{"num_attention_heads": 4, "extras": ["some layers without attention", "local attention windows", "shifted keys", "gated attention"], "init_std_down": 0.0, "optimizer": "adam_variant", "learning_rate": 0.00159, "decay_shape": "linear"}
Each number is 128 + 32 x the weight over its row's rms, rounded and kept within 0 to 255. Layers, rows and columns count from 0. Numbers have three digits each. The size before them is the row's rms in percent of the matrix's.

# down: layer 10 MLP down (transposed), 384x192, rms 0.101, rows 223-240, columns 144-191
# gate: layer 10 MLP gate, 384x192, rms 0.0759, rows 224-240, columns 144-191
# up: layer 10 MLP up, 384x192, rms 0.0777, rows 224-240, columns 144-191
down223 102:129113160108120108131206138092141122159158186103114133090123164129122177162132125110170088105095115104068188078151139165090165142144056066115136
gate224 106:083082095134118149130131106067113106125118101145109169160130114155163148093104135162137118144149143149217150156095135137139102113094202095134111
up224 102:186188137103081131167155157141122056146163109180160121112156159156150181124087157139092088150187150185126143111096141159097110191123149160151170
down224 101:164136133083117167142090142119157154094177113136161179073081144117157153166119115080122116137151138111111069108127186107125171098190191144129123
gate225 097:123162107178131109109093136098158112132121097113041060094151152155121142154139107200192139161130126174139107134151114120195149119095126151092135
up225 093:100127133126078105106117130169159153064089077110153094184149117150122162088127179098124083146058143118119077099101176163063195087096160152191105
down225 097:155123152102134143130000116088152109124109097143072119093097092089172136164099129101117175177113165129079111135135096087181092158138074186085154
gate226 101:138096105113075142147170136161145136147071142145124128137119147090116166153080116136092115131145150086071155153108171103106168157157155139149184
up226 103:121121145161140085067131164096127146145172123123164145058102093128192108133134081099141092151183130158066200136124105135115091134140138133112074
down226 103:105094148147093174112037161141165147160093117138119070128139106072144116129105173116087088082149103117097057149150167114117126119113157125125168
gate227 091:140176110165087117154135116110165110140102182121099214148127111128124167164119124118116173165116179139108104072118064141125062140138142121092206
up227 093:091133064116140146138145123087085125125175180168065080144156156084145128114127121129117177114058146131132084151084133093134094182146123125170164
down227 096:126127090147143128149111107083157161143112100096123149126102102101110074139083126170137146172116150114132061082103178088083132133111087042112102
gate228 100:154101073169125093112159147200165093128140115145080161138120095116138116122150153156176160133169189166168132133173148113072144096096114134140187
up228 100:070130089132152164139094131131101170090124138139034127098140128109168121107098077085176173174147105146108110132094075126083114184161082094130133
down228 099:176123165153110077105169152066070112174127130071124170128110107110162158160087131127093088134151108156116196136106107109147169144098135132122107
gate229 106:080133101120092137094163136129159097167135170080119143060173133129100127139103131089146142126151188152086134117150079077140070155104157199117137
up229 107:147110096167116134115145109118061219148121118170130141209137108142076162143118163114087150128118095159099125111104119111158174136124157097123134
down229 107:130136120176185150145147052111149139113139151060110134129114108176147128134110135105150144130117104156147181201127126146150076170140166123141116
gate230 095:044085161062121104145100099124156148128153124057149131129129187169100172140146069084080151127124095159125148154125084163103106164155105162124096
up230 095:135125133114135111136154120110116161088131072111051138112142122147143124182161168144103099132117086136092128120156092196092130035099093089131153
down230 094:160147095122159101092108059137093126198134113114154135077121166143142138167177165130067132157142120151129145096143127079157126200123144180133148
gate231 101:126107102147119160113125046117141172149164092120115157111143172064054167137118136187157093156064140172128078145145087135152153085123146169087086
up231 109:146121103128082173118160168146082122158098149154160121133079083139188166149111128115132196164194103056120127128121099115094144135165142147137120
down231 107:112170153163117116116232117131121126162133111141104150134137095156158154147082141139116156143121097144153208131154125104106159123079144115132071
gate232 096:128147159163172086078136084164127132134144097090112141184111168089102124124162107122152105078093130117147137129124089162111141085059117135126102
up232 097:145163089111139075122129130148171133170155123160119134188137133122088127185112076149131151110146177131094144143119154124103161133144141117156091
down232 095:125119165128141093132139123141139135159142129151133163126139162134141117134160091073091110114152053096116116102135138132155121117156184118094126
gate233 093:118127133088147052084134134121123113116175178090086174149072190093166087171165109158163135201072089169153079160179065099144112104164196191143143
up233 100:130059108113152130130099069126075089164131146098185174093102173093120176153125167117096132149107097118118146158166137123144082112181084116078079
down233 096:158073063079100182149109193145123087127115112088126096102171121165117149101169158144126093145127056121117129124136118189137146105133112164092135
gate234 094:157098107140106105166141160138119081153120143148157187204157106173123088103069161101180131129104145135098088114143108136131128127160135148150126
up234 103:087088131074120154148133134140114160065096125147104108110086138107126167122158108115099188158143097149116163144166194095160123109028081141106036
down234 102:102074214111143135083255131145100112073151131161139143108165151150143128113163135092153146146093105165114163173130162146125123174050108167153138
gate235 099:120171145142105125093109133147170132165171159142174106159165175193174146144171199123103093138104146163063150139090129157101124102157111150075085
up235 100:144115110077110095103110171172105121173167124091163108116111186134183115049138151113114124119127162159093137115069141145137153094118115132177106
down235 098:123109154151089128056051181088079161139123193162173140159171144129158152141097086198099149122136162086111191109111110156148150165148154116141138
gate236 104:161135152129137180101177135144151133211162115068129143140133096097121126088124103091136198105109091151102102177084132158133122119167118101101098
up236 111:063115159140132133086134152146171142147128130163179147168166116162100153094113136175167168130127165128129146092129137121111144116095196125153118
down236 109:126161164124126151107140149141140137136135151095146128143128128128104079098109118096151177147170089075105156086100122140089108164129096179154119
gate237 099:194136149188111096138131081104126141139096109067145119148181105158148134104135126164195166094102139107159130160068190192146174131153144129081137
up237 096:167118104128111137118078128126067097134145095083117118124073147123111101067129129105080083059128143134184100131138151117135102181132127166100117
down237 097:096151165120154134113111162125136116101184160170174127073123140115127120141128143080056147177128137109121172160109178115089167151132139068148077
gate238 103:160159080057111145106143120097102151194120141160156124139113143000130125191129120148147169119137148101162152129108078176182117140146115150148113
up238 104:057209164055113134091142077143150094152097088139062107135163135122106063111173111100103103088098143153118123069140131106163092147069128167102134
down238 101:057175148121107072181029096157125099144127109117121143146137157081129147071132088110133155183127083155076119128156106179074139130148054067102137
gate239 101:105106144149105160087074026135108069118125159111159134161130138140119101122110142100157139133114076173143174128021138127153115146152163141151085
up239 095:134170179082101123153105146104110115093133149186183109061055098176202121118120156103140146131090093083130090056125120121091183125147134124140078
down239 096:131084092186156166192107132054144127119096124133121161132116134058091112125207149129144124111148143136127127116120104203092131104145162110169149
gate240 097:145114160165131158131174133208158130129179142167088108148109187133141140083156119078143149103151112100150112148104057117148106075112176151114137
up240 098:116086123065107077179148134164138109182127140127128125154118111144115115105211161088206161100103118136187109172096102130130035126094163163128144
down240 099:153148110144180145110104178079144188134172179126131143065077112100141140126081153153122161172155183097107094158096114163119120179101091106109145